{
  "attn_scale": 0.0884,
  "init_std_down": 0.0,
  "lr_head": 0.0059
}
Each number is 128 + 24 x the weight over its row's rms, rounded and kept within 0 to 255. Layers, rows and columns count from 0. Numbers have three digits each. The size before them is the row's rms in percent of the matrix's.

# layer 2 MLP down (transposed), 704x256, rms 0.125, rows 464-482, columns 0-255
095:144152101149129110140167169133144135137123131151103133162138173135114077143124130176114098135147128134121089117141161132155157151135136158135109144147131156097159189129110117109146142157117138151134148140179118118103136104190117115135104156128115120115156133127121103119142127164151132100125140151133134137119166106198124126114133133108128122098123116121104117125153168106129159163117070148144114158128152137136156179097091132074090134100142096128085105135128137139098149074120100137176112133149145157146122088139099129096136101108122105170149125127130100150151142116140070143116153142099132127175145115145094102070152126139141121156156112100145134136114104138118165121162130126098139153133127156137068133117126106121123147191149152154142146078124137114095060137116119
094:145135143117105113128126190135152108102119106149161124120106095095136120159124161124138080130133130069137118073139116102170118148094162123107111161120113127149146125146133135108133141130138149149099108133148131167184159114156103135165155124137137137146115106176151099115088114112113130140121130145173125113146111128125085127115153115092145107111125155137118114103098135158114133122139158144133143136131164111120139142121164149091156171122173135154154114101131160081108168131141149122239104152130119133122138098160132132138123074110143138138141133100107181128068173144119114115130097144129125124083113133124117116127130099137091123093135149115111116120116131070150097072104140117148123135114099115179121113115130122152118100156091103137117131144132120190149151156106131
103:150127125143158113116133090177082093115083097112147109112122122121152140100170153152147151100174116146086135125140143086154092117146091116114092133147164135151179110124111141149121131143091138132117129143156149114114091117119106144151140117102131137141116135129145096180161134178125108124155129096128124123126175135111134140147142104138165137123107144103153117138083135121150101124155110157091145164138139131149114112095093125155133119106126139109162145107082091133149130133144133115192114159130140134130133126166167106131119075102129147108160115153140114126143083134147159173072140110154159190162120154138096123104107126118120142125101121126120156103135162087141165175135111142161157133157125140149114141096100126097168081139157055162108133136110138124120122151161129
096:124140125137134129140133144148141113133140156152167169089117091124163117117097077179112139120165119145097109110114157094153122183147099145124172126134160124106130114119106094116102137124122132113138116127109114123115114153104132160155107118155051154118147150102082196087137137114145142112142133129134065100106155127114147119070100106129101118098113159121150149164119162126119124140134130074089133156106127110168117104133137124097108163119155136089149127076126148148139128132148111098154124101118151129079091159102118116153163136123169107164108101129134149108146105146141161135129134141156106151138139148137153164110116115133119098158129138124160137142134105072130118114136165110165131118119148121125101142078113064159129120101145135130132102114138190116112156112118170
101:117134170142108135122130141126133153121178121107156138145111131119107142133088148166142100139124160147148134108171101135165137145097130142146104133145105078142113085106085116116113139103147176113153121116133110081136158138255147125146129148107126149158106084137117142115110152138119107116150121135118123142090143122122140064128165107153125137142103130123131112112145116141155100164124124199125137160119123069101101114134116108114144163137077113126166126113143128103111148128145130145137109119122103112134100160129141104149140086096154104093113124174108114150114084145116141119141109148120113103109129109114102138161145126102118141133133097126125082115132106127124111142116117127132180081138158071118131127119128164107157136091129116146143152148151130135162095129103131
093:163145144119149151161117099154128126153153149181127125147134151141129137106133120150153136141158105119152111120180124152124135139144144143113126133153098115130126131164126105113120108148133159113138182117098135153121084110144139113130097130191114130141144105137154098141111120100151134147151119083149109102148106111133145103186162129123123150131105174170130113160116121151114133134154159119098122088123136150158120103085142133134139147085156118153106121115136095115127164135162129093139154070098098143141180133118099150134149151159139169160159106110102100134061142124115130152145142115110172158094131101158109058113145110096130140111147155095154148112134143170191158106143128143086075121108133143152129105129137128157126115104125166086129145097145137120087159080122151
095:167124103130116099132127070135143119146101105119158104182119142122086124119132120155128077113096154149162109179103108116134140131146133135137126131171116159128130096123150131153106134140111087168128144109142149141157141117118178139120152100121104184106117110154142119099116130148094150145155146099131137133146163118112149145152134103123147119174151152182117129150114144138149130181148108087135146081158187135157073075090076117102114107127100161151127155109092135136142087109114104132128131122133076135134134157158080115143111092158105105131132146104063151135176123109148130147146115122171109110113117133109128117137094124140139150119113089134162151104117134129172133163122137143109100094090092119156151082169151099123141098140137110131113120140117147141140111107133125
114:126153134133188108120113103127103118156089088119128092090122126108131155147118134096128118163125151125113140157128102152110137175154101166099116085144130148179090161132149125131161113113125126136100113124154100117153107136094128139107125087138104140124144176099192152125119164123094136143126147092102113123162112139153105138120128110141140110126100137118076110113135104176168124138115135105104123122093134145109116123136131154154147085131129109120147101123175111092116158152095167186071155153125100149139089122104131118071127129151136135118086142164117127123112120121098148180144122089113123117158097135091129143099106149123176127126079128114143159122130129117140139146125094119171109107142092084119124096120087172148104199106111094137115127137115100148128126125119101
102:131136179101120144094111120115142089090098182120153168175144118164141137129107125109120129087121123141154133110138110118169085137122130148134133116112095120168121148143149151117118146121145158128146123116116129111121093093142122117159159116145138129083067058122124151108118134100139113090113075149102134147138120144143115109110124149144180138131128144119110115183157149134117090095107121121087135137140117097116138152131142152136132107086147139131129077137144147119164113107100158119180135151151135136154117142106155154117117128167103075132142152131161119087138102068163164158154153146138159109142112139128147140107133091113093111163021145127106120125137161102108108147158129122145136150093138165159148137123119165134148140103140130136123137124160105105146166132134129
099:142126104130132172138137118159100175133107113149089134136088131127088143167102147093165113120093153121149112099168140112138123100151074142125129149115132096093124111119142106104074111132158130134134167124133131166129142146154144126112125131148043125100101125136136132128104081163116176119150122146137141131148110100139150188152131133118112115146082131155124158134108132139138134123129084127081139105105153181121125109109129148150113172142101088140167163134131132107130112148169159140182104136095122141192104132146130085141097162156151146115132107149123144150104103151171124178126200074140119128111137148118104134129112094129138133108102128115125158104101130135156122147151114124121172164149113113128146095111145133110165117128111136080145171128134142108140153139130131
098:118164157087112130142129124143124104116130133149101154160133089109155147085108134140102136133140160129116142133133153115117109162104150115200098087142147147121138141144133140108173072109100181157113161076113112147114123111113145127090132070088147139148144118119098091132122160127154118104098141128174160134125140107095129108110125111157077160120140096105149125149124190133112153141145109120130137083150120156131128088107108110122103088139100110088109132156110121108156140176114156168103138167085127114142111138128137127106117134124110147161116125126068131152130126073083168153127120084149156132151139107144137106140128143129135132146146154134094105164134119090133093125123118124122094117138097098128135099109170137096135122132113134117107087145133163174123094176171128
093:060149091094121121110130103117129116105129148103124117124111107067151088088106151143145124137118143152123137115121117099106138128129118135138181130109159120126138147138126130162124146157137175096125118163169113132125101157135134147139129154111155119124118114142082124109112092124144140102140157104099170138128146106167145121098096111126088128172134119130152105119141119125085114152110156148154138181159107124133129136133167122130096089155142147136141061165103135124123150102121159160217118140144102183136109081086089124077138140137131125125129100107109121160080122125132144084178119163138097127144120104135129143086152138111098106158132112133093134143105130134122144102075132096151105134125118125062139152108150131144095142085074124138127119146154112142130114132145124
094:112094136132155087153161110117131147142110109150132092150162081097113152107101161130134130138134124119149167138083125076134109159121126108118128112111147136149123115179156148092123149082128155180171122129121110124135163130131173143113151094164133083143172119124173123154076144144143166113107136143126122111151080159082099132131121145118101102141143100113122101117114114133137119063176132074141114118122129114118165129120106143090129135150139119135115126110162165116112136089123118163179094156153116163139111166102128136158117124136123096155161155148085083103131124131117129117114142133124154095130115147148122134128161151102146105113123104125125129123140140123118145098133104144104132120135093089168134129130147050165109147106152119073133144125172106141176135159130169
096:127138125114135159147129135187127122155160093138110093161123123162121123169160160097132155110122103133108127148177114068101124104114112143130136073140144125167158128082155112111119108115136112093137129105123115161166113128182108144120141148109138136106134125113120137118142110132169125157132143066128124137113118158135166139159175133119112128155159127143156136106157074149103104135146132076116118102109112073106158166195106128127136124112129092091126138100133152112159120150145110140197126103178145112152141118166148138096120131120139123120128172116119134118093137133159134098130151114141135148111127135107158144111152130108132129186106135105117118145139147110147130103089079147108187081144140140165098161136143132091097117140144132137172109162096159122114104162139136
095:124070104093139101145168140106171079117148151146157133138126136119127135171129151123103130111127129142137105140098110095150119076116139119103094112101107156133106203149135134140113131089089123093159161130111127117122136110147097113115174108108167119108148145146086145119151151122134112165171138100102106128111134134082146118129142213103120128130115127094145097149105122151132130151122098124174109144172142140134138137068194115119109098125115116109130088112147184146111101166115093137187126135137099138162165123094099131114163132141095093110153123125111149128121115127131113079136125127156118131124078159138145144139089130123102140151106112119154173118165138130136114136123152121144116129132127135113068085132145165105138155150112115127150113139129134131080120122103121
103:123096099154121100131120115116194136100090134092126074099122104127141084092117127097158100093152141098099118138154104114128111150161121094146122147120161116130134151127143120142125110100110167119102127161133146106121167135144144165118141143115138170140110182138153139136150114138111160147123162093146131112142144109138143107136162097154133136094118124186112122123120138141144092109142167136118116170127111127067136132142126162121126111121129102118133134125122140143100145137116174163241105177097084167150150157084156163082147089141108104117112152097148160126115105128140124141098169141134131138111114107157131151131124137148126092179118149087104126143134121128114153092145119118106132159089159146124128117128149103147145160143113153124187103120154142124099115118121137
085:154159120106140106164108103089144137124123141130157135130119167173086126104141095119120129129140122123155176147106143156164118165121143140157140124168090122130148157167112126110162119156140167145136155129141111153139109115124164147127138158149098146146134097138126129125131091130134108105135102129149098135125102117141122136134113133129148126127118128136097106131151168139176148133133088092105119104111077196139157130151183146131127115126145107150147197114108135109164108156147076107132143082116109128100169134102137113127096153151103130135146095143102053123143160134138167123074127109164119141140105114111127113149103131131113129124147163113187172106167164155160129095158082133092125156142161128099151100144105149096136150100091158136142108166118143108088138112157130
093:128147137152148145097128123157108145082135122133139084100109108089174096174138134101113114146142130097119075134099143116142119138131129104082157100113103128118150129141113135107121138117114145090123145137127149161186151132143087116176139126122109203120130114139093115173136137115127129182170084118154113135124157120079104128094155139148171126131101133149142149112125122148166170137144128147132113166134153151124138125099121158125081148139113157146138169150135093072090131117135139114239124122144137128112134106144145128179148114145128155152114099131131120134134119108138167129103123091133146132117117163132112127182119157096130082138086110135128133158134154083077102096115133126130096118115147139151092153144147086144134151141131148138147141132105145128145123144127109
089:154104144109115142099095142122124120110151106162151182141128126102155148138124115120115114109139113153103110140149151119068114104096169079136145118116149145137145142112102129110151150137145133135132168144126105114093172099204114167148165149175152118099145092104077116125139141075136148153111184139151139110111143157106132133100070130067085142145137115087125111148128121127117125143093140147100122126126151100104097139100132131138104118128119127165101140080113150104141128101144125177128161116113101134119112126135117156153088158123118121151092123127171109132178126113121110179117105164105107127127129163105119127141163124084157132118140157151100167148127111102130164160163131122109097137130135154160116148121142084082140132119132128143116100149102156150116133162109072
# layer 2 MLP gate, 704x256, rms 0.139, rows 465-482, columns 0-255
092:139150141131112124179141148176121177093119107137148126131105198130149111102150112131124092069103119119108121155100141142072129132152094153091120178083099131088074129133108153145124139148122105132127094113138110144129132145155104127076099111186113152119130145128137126114171097109142125124162145104156089132163140107152125134164150137119129142155118151094155096113065115149122102131139138106119140128151163108139169156127132116106149125115106130124111181101139133140138183154143138148158095124089121156154148153112152140159166162122124128111134125154145112118135077125128100110103116099147106093140083183114143126112124115098137125138107119096139144148083114132164132132110086130148133159143114133126161137157141132133132113162155134110106137116101121123200157106167142
102:135156115149078197155172097191102136128181150171110119152085124130166176133113115130113177110135113120117179135101123119063084106113137100093166152139116124136125101122102086142111096128121139105115125103162122110118122122117114079128176114112138095135137133090133125123130150142140172127079147134163143130141134125125162113154114099151180124141115107125129099150141119117111098146137152122100130077136095165105131119137104117140123098094133162143129148172146152124129141133136109157155132116158124130122083130132149105169133151106118130126103096112123118119123114109148133116164133160141084087125095108134111124184105161106114096171135167142089109136137100164130104105159118124133141096118154149148122116088148131162145173107103117086088113117137110132134147112138126
099:114113126081138143144143141124150151130126137140154108112116112148176078149084099128145121093101106115119133169114119097127088112153094134170115125080148113139115122135146170154138104115114122102163140145125134125163171098121112077117123131125141138120155084140099121107087113161110138154145150180119154127179138134145079135155134066138132180087114103132132113117112122100147111152124142160101131105090131102095123106128166128111094155108170144161165143106094111108116141117092144124165129136134150091118123160120114125114099118105174099120154127127132178109116152139189122150140130129158118139150130110132087144105129105130112106103067110153118102132133133141121136091157113081119148109147078108131147088082149142098146135106114134154138116104113091164142141142134070
090:133165153140116169139142158075143106127138107156150127173125152169119143105148135103092126140141115085156093154097106114099130150105173098148189136149178132157153083165120129111152173130119127127146118146111151127117102125152123147112140118158099099159095125104149077131125078126173090144107179126147123093125150152114133149140136128122161166129147095154152092116116119099161130074158167082097161145118087125163143110117123103116131128143157080095097064105102126140114099140100151172115110122124142089124115126123162154145163143127093126118108157125120142138124136110119130114136144118150126091143134141061140129127085125113137132096145118134134111154131115118126099095112167111130121106137111123121086126123154117096115143153110137089099126123075107108152108125123139
095:125158152140129089158080100118140088139117135132092141129123140147146146109126126174133157155141153118130189121098146090126160155173172113133113133140122154149117115117113154125118111104146144123170114133198108106134133152145108129106118128165150099119142165118109150104116134127107141101136134148102143121187140124139132103155137126070101135145129141128122091109133124088155102144083119138154153106178132128130107113161094119145130143195106098121132091147137183148146145118162175141087134119137136107159135145139150125092106150138082125113106107139120151140044127127151111111175142122124112099151132162130169128157159123133131138117116113199141099135130126121105079132127124117134127123098158093182098130106114119164116122122117097081156145137126129127184140139123133
100:120114128102090109103140158181121122116103095142083131139127158139105133105118134181109128103154135096105125122152155149082115119097127112099143080161090144125138112079150123146117162166160141158155161109106150106119147132153157110100084158134196081116107124088112113142157138088129137145145127133167141100107083164129118117120169141138174135088126181121091103125128160143099124121082164102091108114092134137154117099145120158156137146138128146123103150123131174173123119098117127137147111118088131131126107127102138131148096132139162136139105124133123146097113128128113140141146126123114157131133096099112135115113135091087147103186099149087155111152140159141099117138073143151156126143180123159126133166130093151147125143114116187116102127108124149125091131146121109
118:130188127144132124094088122144106122131106144151122101146124103117169169124130144165125149117110148127104151125171167085135123125166152121064170144111128132179127132104151132142097138127125137096123114092133138121092166119164118142088132118102098148148115153084111122098147145146165097129129183114109141093133105132158131159112153101142089120099141159104112096143168101120139122136134156109123109111130123119117168133116107072122141127099118103195122122132122087135138113154123145159092136093134092057161162123153154099120107117122143112148126083139095144131122150151142159126149130115157127091096121133107142131130136157135164136111103111098125110128117166132179111148135120121132069098110147134097131155122087091130095161124169107135087141143116112134090155170133096
102:136164138103121120131078135107105131117118148102101141131078121181130120117146132095165126134113138127141150130154137130150065085132180120153167132096089134157121172152125115126118152145111130082129149116125135082108130100142125143138119130112140131103128158146139135171102127123103078094082160122110155155143153097105108142106191120164107166142101133141139158114133133098178149093152112129134095121138110088161131116138118143120142136129140145136136096072107120104175108143147112121121124075148114120145108153148136172194153157108113106123097144162139149128080115121134136098138147133108114080147125086116171147150108091118141135167122130135152095168137134115116132128153132137114142091133143151084114116116110163107171093125143111182149150145143136098096130154090123
099:139100125100083157131160128129148130143102123117091154139150125124111098113100126146085095105091104151152171118143095113160143172112124130092135106098110120113172111123127115108138116150156121163133154105171130121126129168106108093146140093144134149141135107117178150086147154132137117166082139102151135101148144137178108111157116095165130130122084109099154133074135102138101165127133168102155101123114118175158154134136092129093143059151148152104120086091144162112120102165110116124143142165114154131082094138111104116088129117134125176133094127084179109111129174111105121117071133128111135103135154106134172150170173167127138126126118141138131096147128138142141145108121129097141145117124125176108128136126121125125122143107148140130138094134111090100144122106146092
104:124128116131124177136103116152125134127133056139149104079151161150132112098073144142126130126116128164128140081134117135074098157116192122095117129123171090119143147081131130146130149106179151112088115131146123117168109152123095146133126119106155147147158135129138116171117092165133145129099079135148137161107122102124161131168115121126117126137110139159123092150161094085139138146127108126135119115108143130125133103148142108104093162147135150160109176126147133141097104148114157129116121158092171088145052153123153078120171125132139098106117198085121137136170132138121106099126137124110136115165169119114149155103141114138096109149134091092120133121128127082133146123152135155163109126102121153148103134166128125129123093144112127140151114151116158125135138146077104
101:106094168142151134171175120141119120137160137111148115092154112099105103171144145118163123098130078101187088193141103122121109075122167100148123146170119133127137133156132162154131146107163118101157182136142115131156147116126150130109084119168177121144094119132126128128127115145156173161133149155148149162107096116155148128115080093130158141136130140146155106129103134128136089146122132140123146132136126122143157141134131181172135147147144154159143149152080163121105157100082120152101095118121155124103136118130116112108110136135138115123159102130122167118133140140153144112165125170159139089137147147120155134113141113128094078160134098185143123105129114109094168140139079157121142196125153106101090126100116117110090130120119138132127130104120149129131120128130175
091:104151139127103111164085074176136154100117143100102138108139129146126143143138105159153132137141146122117109137107128144129135144142152132130148099142090074117140156076092119122119081135121129071106117139135107104112113104138113110159126127094133119176107117122136154179144107142162123141142079120116130133098101137160121145136119072145127160183153138156161160136213130135105090133119137116115125147158165128147104139128108130114110132134123108078131132161132136091143098180097148100121101150144155134138131135155141112143128134146134166128090076117125204137112108128100108155119139144150100125134178125162116136148128091127111092074102105145118099153130130143181161153171165165155111131124125110149108112110143120136148153148125115130114110120158163109154123137091145
085:117124110103115147161165117115077158106101159096130115151125130119155110130089105107187103091154167132148150140151115118126110172161112062108130125117161159101195172142154146119144107126183099137168128108133119101094085112136114077142152135179104116139114136110099156111140133158101159120140123128131127102138135140115100144123140114166108153162119174124148129159097142091102143142132140128121099102129138103145101100118124142166160133120145154162136174128111127142136143109120115115134147138145180147166134105123123149171164145121129127095122143177134114160157119122122100143103144119107142121129112138096115103175145145142111122125152099134118120115077121127123121151151151172136105141093110157078123125111127113148107086121144164116157155181094102135151124079135081
098:096147108155107142115096110127126127108139126164092149137145107163133167099146130130109098149108115150114107115079092135141156155136133160141126102093146166177118170113164119069105131173167142124101126128149106112128137175141149155145104114160116142132079112149134150134127147103147125122135095108103154117109151087133112136128108115144122162143145145144118151120152120147080141164133101096116128146181153148103124154155116145118164111106147096103168133178147133138125140097128154166142132138143137117151115151055154084102137120084187167149107167137129092110090113168141122121125141134133172091157168121162157154173135136133157159125115100129126115185113149089138162143118108102115112150128114134160134124101141119125109153149126165084136130143141117115095094105125126
104:082166153120168198112121107114153103155134155102124133121106092115140146176084119115127080129142125133142140079107133115170153122098122081156116100143121119074148129109153150086095138096124162147133140126160143173148095135180134106146151138125129147153140113124144109180109146126129145104132079140126126102109118133171167133143118129174125167081115133114140126107132124123169134144136124151086140148146148127067137126150100139108128114140110168092165150088123124150120178136133105093156104133108142117102110175118122142139170156121114111143152128127168145143117163106096163115159102095091156153162162102103095117120141123140107085137142122070149124116145118136150144118120118120116100136088109119110155156104117101137111129079102157137115092148123130128120121134138094
085:122058099146137116139148110150091145094178180124116129106136147131140147157147145122167151130124159115104139107177154126118147075138121122129162112117143092126106178092138145157132147154160105116173136145135152136120149160089118135116138139162107050172129148159104169134116110122110121116098109133146162114151144126143149149130131138142115126109108105176115152131111112113112119151158152111143096151179174111162151148111089142125133119136124138128150112143128157156120107135156156145111070145130106147143109154119131090128129114166138138134127195137112139101086161084123102131148157150133158176104105139153118131152123130153128079133107107150108093124131091168119117122146085163121160082156086107129116142102130129104109115159124161125126114137138132158112109142085166
097:130109136120155084107177124136128128087126142152154107132103155170093104161120162119122141135113136129152108143128086154124136111154142166111131126111148128130155103117126120099108082172137116084120122139145087106098120128131165142108109129165111129158112107142139155155118144129068116096169149104116114124116127146118108155174085119073092116122110141159102168081127089116145141110141159125175123133133143139086118113125118091102136103149166128114106162120112113099097125098120146137116071099128115123130122127073148104143121131107133113095144100139085139160140126149120107140101125055160116138110091136150105113117114098147096131183158148128129167110121110125147168140118131127133100193149120134166165111109121116154117119122175087146123141103102156160104137155143179
092:152168091115185091140163131165106158153156111106121147141111129101126108079121127098136085103135193121085129152140147167130140132153169112101121165135139167151108106161157121106154126107129153114110109137106149068097155109100140117101129121163101145151126126133113154118121105099167097117154146151127126133120155136120104124123139150120110142090117100152136116135114111118099122120179134123177172133147142062117186092150174113135134107111137159086139107092104129095169149137137150106119142130121104156174113094151114124091162113150129112134093101127122126105121144115099097129125148116116092094121169125180153176123165089116109142121130177136124110135142177143165116126150163147089099136143137104125129142135154127101138122146138151133125156164125132147122149153143122
# layer 2 MLP up, 704x256, rms 0.135, rows 465-482, columns 0-255
094:144081169135159119106138112126081115131150125133115120145119124151117105150113146155086075159185123098162154141115098047140121102128182121141170124137113072161100161148112101144084111099087129177123142125117162127146147116110098128157116126126129095176113113127137081130127126153141146100146117145094131127136099111119104122143145121097108134142134161100134165142154161113115138172136099109145121130167094134091126132089160102122151133137093117128151114127141133117143108114130137137134125139168147155155087132128103096126157109139143133114155154101144136144083176089139123143110118139109149145095177142097131174123133153107049118111123140112091131137129193130120086130096163115134117143147135115160115137103135099108130150084100111124132154110156138162125112137129126
097:127157145169137131113123102120075138154115165125144089114086171125129116150138152155154155082146158137108142119140153159155141113133121129160123127134131142158149146163134103113147150110091148104129095151107155154160162121173133136159098149120103124142139135166161122136144074154110105118137129136129110106165117123117178143141127132160144115142109128091129127107109140143143114164071070139115127127149103101126141137137107109098167120147106110087138133137068127137144122072164148124132118163103142108124149143134135100124099102071133129131125143120147171092132109132085165169114115103105091136132111142092129125109128129111079175100132136114159161148142123075118168182161129149102107140083124153122123125126080151111175116149182129148141119142080097118152112113135106
104:147115140111157139145083127116128125105120121124120097134180104111142119151177189125143158078143074103107134127138114150094110142135123134123193149138124129120148130095101110131140131176127124105116040122180071119095117107094127127144152164088104120129141085156123099137107159108095086108141127102150106127079154140139103117122131143103153156107125147097113138096165094137140138153133151114121150083132146101150104121163115150110143073162138138102115091143170144110157115127126150130132117142136131150111173099111109127125121120127146105128116126144137091158095093127114158135126146096134143136160147146078154126092131126101162144154153124148149139132092103152122173136106130144164111145123098116105158102079136135170131122153125107074134168130129112152130160131132140
093:107133075124113081153095150098103134119156156128136119095119114092099101162117081155153137114110181145076127172132124124143134141121049115155128135105104112111128134106144164149122140138146153146102091141145120113132120133177102100102191134118134143129143171151113159162113126133158165146136130124154163155108155126119147100122121122152116067128114120133140132122121157151166109177139130135113112175137137167144088164154162144156135116100127154154133176124122133172162158148126164103110153111096134149102104142091077122116174142109135083135136133118130134141133143131115084113154114133133131175086116133140130096140125097132165158154136108118140134097149145149144106143153130138165157118142113092138105146144134093173110140133098105140150154110119129131161163080144117
091:119081121149098112123146090141133158120161149087126138157135127098135121115136105155128115136176105118129167136125130116131141147092101084127153104171123132082106182132130150160082157162125112127148147153136148164112083123133126069173112122113122103142126105152112104140144116148125137198135199099124118122136129146105141129123123127124116122125125092136091129155139166151137138139180155119117125122154181163113149172106145149113157133114135140141094145114125138132131101147151155115148142115145131129080159095130131102120132148115133155127128108148093124163090100099127094098135121121093119132096161124128141113166151136135113143153115188072071097155118131148127151137138137126139085083146124142121141142117086130146117191114167148140153137152077122175116164107148144
098:133117121112123085123131073085117120127153153108172142142123139085102133141125098132167078126107112158116135155125118135134163148172128173094117153119097146126155181139119093140137138116098118145114122089111117133152162157095089150133144118120067168133129122114146072112133119160100146140140114104131125123106141099154119169133085104128143125152103111122121147114090179135122150160149101127149100158148127124126111144108139136130116171158130148115157088132075137154105105150138092143195115108152156109133157152108103139137177133129130119131111117111103139159151133135123175118109162109157089114165132163099127128125058116123121144072156117111143161119112071123132125107145113144130133120120109157138168098145141155144159121104138143132179123140144088168157138095113104
117:188157133111089109149138138119145121116113143147139098159132072106144144122131123104148138131104123113136107128114136131119150142182099126100156127104123086131133102124085157108111109125147143135101115091119149127102079135154104147092148120090111111144137150062126128109104146144135114145143164107131139092110111130126104122128130154128089134109098175128104097128125136133098130149133181117113137101126101124174141151148163113132113127093096134145134112148174080109167138122123129195116123104141114084150124102119130098125105123125182091134087101133105151139059152147143104142138138139158139078080114131123127129111131148196145098117093093123117112080106111134163106138099121146135087114092104086156170149107160115154104156155120075103112138145135136147133146131104121
101:164131076171178129172130093142110114112117114146147134138113109150146141120115121118139133132150115139148102126080158138081110147115133103091124167144163130091108119079138093117109151178128127108109098134115098107162118167089120144116095108107106154105126128126112179147160184106159157165175093129190115149150152145128157137126121072121151157147137140166115063131155154115128113106125120140166140155135160095117133096160114098110131137137139118128112111134145140147142115137095123123127150125101131116091089087104130110153133115186182172176155154177109126140099134129132151139102115125114156143103089126144101138119120129141104111105138124117094124131125117107132116130137124100141118115174114100130181118175142134084124108160131136134155105137149135108117078121129125
098:112123171118144101129101104138065111119137147120103101139106093123137164107166170151152094140133114101109143167139100140116120113169128143120110133128134127150129164134131145192116147106120090112104129163102139132099146108103116128146152112159102137160163142118104155170150124135109133120132115137118167135118141146139107143149148148114138156106113117145095179099159181124151109125136090154118150158137114102108132118127109207135152199107148119104118122116120105082148139097163149117124145176172094145124111148140135175133130125100129113141142109121103162149148096133124130117169132125109151105088145144160125168105129105162105147150110139160139153131142099150128153131151124148107119148161179044157116090140157130118152132121116090128175120104150134122167120098153157
096:145116134121167143152094123163110145150144145118116137134130133120133156101168112162125158144131095144127128130105110115123122140190129140172116126170157111134137167108115083135146114121145189134140108097148065099129144147148125131134109113098157159148126159122165110112157123175180128123145119097120144121120121089110163127093165176133131136101088113162133109114116122139123139115101106088149097111165128076099142108145136117109101130166125143125127124158142108151130097156127142124116105139107126151095103106126103173093104134139157099168124137148139150144146148115089068102112100116120181130131168140144079156130111088145097123123122127103139151120111144094124179144118084162091087142091116147122097088145170122130185108110101151116124106148109153122148155144097099
097:112145087120151113115139120129089176103139124167128068153104105093184116119123148125054124115148142134130143137135151103099138142163110158131151119120172143084155132122135091135134109139132145140094117148137116087069174169146102127158140153118146127112168140151125129085129131105146116070125176135132141132144136137124127118147136100136184116128124135126146163098096167152138121104128150121163163143173160143129136105122125138131104107125155133122177139111102151132151131099117121120117154139136111109168135098137141091133109125165155128127148128105126127145126109119170067120146086169090136094083159121141109129163115103138157114143142183111183111177147150169098135161098173128130117151145111117129115130118112110091135098084112146117111147129134139143105122172110123
088:123116148151123167123143143112135091154146130107097165125152094111117147098118202122127176102105147117114136120139134164098110157094101097149148153126161098136128157138149191153105133117089110103143118098136116086128141146155134098114127181142156161091117113160081137156113165109119137118141195156152142153173129095147126120148131132127129131184159131141106079122140101143135135143163112138183139151095128100129147119128143129127155109123132159137082136085132147148142123119145151130146146134123116162119105144113117170124128169119121122113117074088106144093088125091083119152109122111170131145083106105134105135111158145164138130133126145109162155135112122088114086144133155092147139113133110105149165166118091157132143127116098141154178131137149141132140088114100127
085:150126138119086169059106104149147103153126109152125143097132132111116107170159157151108163134091132120137125144094142132118131129119094111149156138120133132141103102129105116137111147139106143101096114126105166140167133115121146169120167150088144130134133107145138092170116129130195090103119193120093128138131137152136149193134094100132147104109106127135153117094212079146135147136140143163129179139107122163134128169158117113129152112162100116111135120132138137117082096124139123152116107118104119081119148124133151110108149120155131104163135163117091113110090127125181138089125150173115130137071123172150127135103168160130145117127095139144135104136126117144122104108111150127125142136126155153108074141125145108091155131143128124137124132078156140099101094145161158
095:122171173143114139145131158117123137119136130138158116170133145140157170133118144125168124126125160151110122134149131126152163091133139074125113175124154162119116139148135096165156164144112126119114132157123134117113138055154081136138131141097139161129115111132114126152136128114138127106133132115155157169122083128129123090091174119133073139107155133110153150066135141104130124075136141154136092105127115063131132155099186121129133116173104128174131110114161182138112150148173132124157132063132165119088090135100128090170158113141140142135113113133113135112117142140119139123098130113149098127160104139092118122140090069141124111138117119135144126136141116105097137135113148132107117157091125129101072137125087143139160127088104101186121148131117141124154147134148172
098:123139113096171110172177117156136127082148170130141127142089158144135124156079141109139130145119159157125115174144124110119053159189166143102035153122143159138148130133140129118104137107145174135131073169123086097142143156093146137102154149143119113128155152189079122173124100099115129135128130126166127133130091067119137128137143135094136139132157094111122130115114112124116109149141130131133142112139128123124122128133119122131119118138135103165105120132118116120185141126149167101089126156132125120146121152157168142089116103157109163139101124117148162117151130102135106130154118118164106083129130138118183121155127090134114153139123109122135132129112130153139121114096101086131116120156158152172104131118120157122100074111143140102124076107140094102131124138124136
084:169120149119113085131105119118127113101142138151113121130092170140093149159126137139122124164128172175152180093113137128139128119126142113138164086127125094133104138166121140134150145153137134109158129114129113181164132166140136140105117149152114097172128121136137136171127108145153146131116068145125131062142100129175152151129169162110137089153115127160116143150084122126199137127124106127146105121148089146160176164144172096138124127155134119151131147137105149126095115143169107162155150121144110196117126116139114106122111112138157145132146124102070072158122170143135141135089133129140139137150118122140136149131114143124137116138142120137075123157185132092133134123163076165131117109124135114171139124128107134121082157127086133125131082158136123148098119136122175
089:123144113134139146097191108167151106131143131120112132134133125108110119149108106152098097141157138158144141116128116115132130102148145121139116114115151133081132114152170150098081125147095131171153115058098146116131156132152137130137124145125098135129135143097159108142136117129097121183160118156141102111114087129138137124145146139122145173151124141122203179125117186134126095151110131155125126141105105128089153148130142091102115121134104090157137149127124130140148090133163081166117122165154148136102112149137165154188118110127139147121166112124194101093112148134132131146151103148124125146181137116089101158099127152124161149154161099158125123158167148135109141087128176093126138143078139123115120107149105120145130155097135187126103098118159125115137145113123069
087:153124170101114138156191125151157073130148143119151164103160082135110146134111108136116111075138147125127106125171137125110099097130140129146088087117100125171144143154138140155121144103120130162134114139183129125153120116100123125123117094131160118140101121114138097129108164125069115150117144147134111115139128120169102098135154103091102124147147162089166167120074126107170108176118116147091179124076119132134128161144129119146078147165110156130104161142134094104135130133080116139146118176095097140107119126120105137124135127163178153079181153111102112081163091121143142108162116138107104100098138144124109115137125113102142202154123128126157107154116110128147145132136152143149123121103168138119121112093107140122108121155104136113123122132113151139119148104148135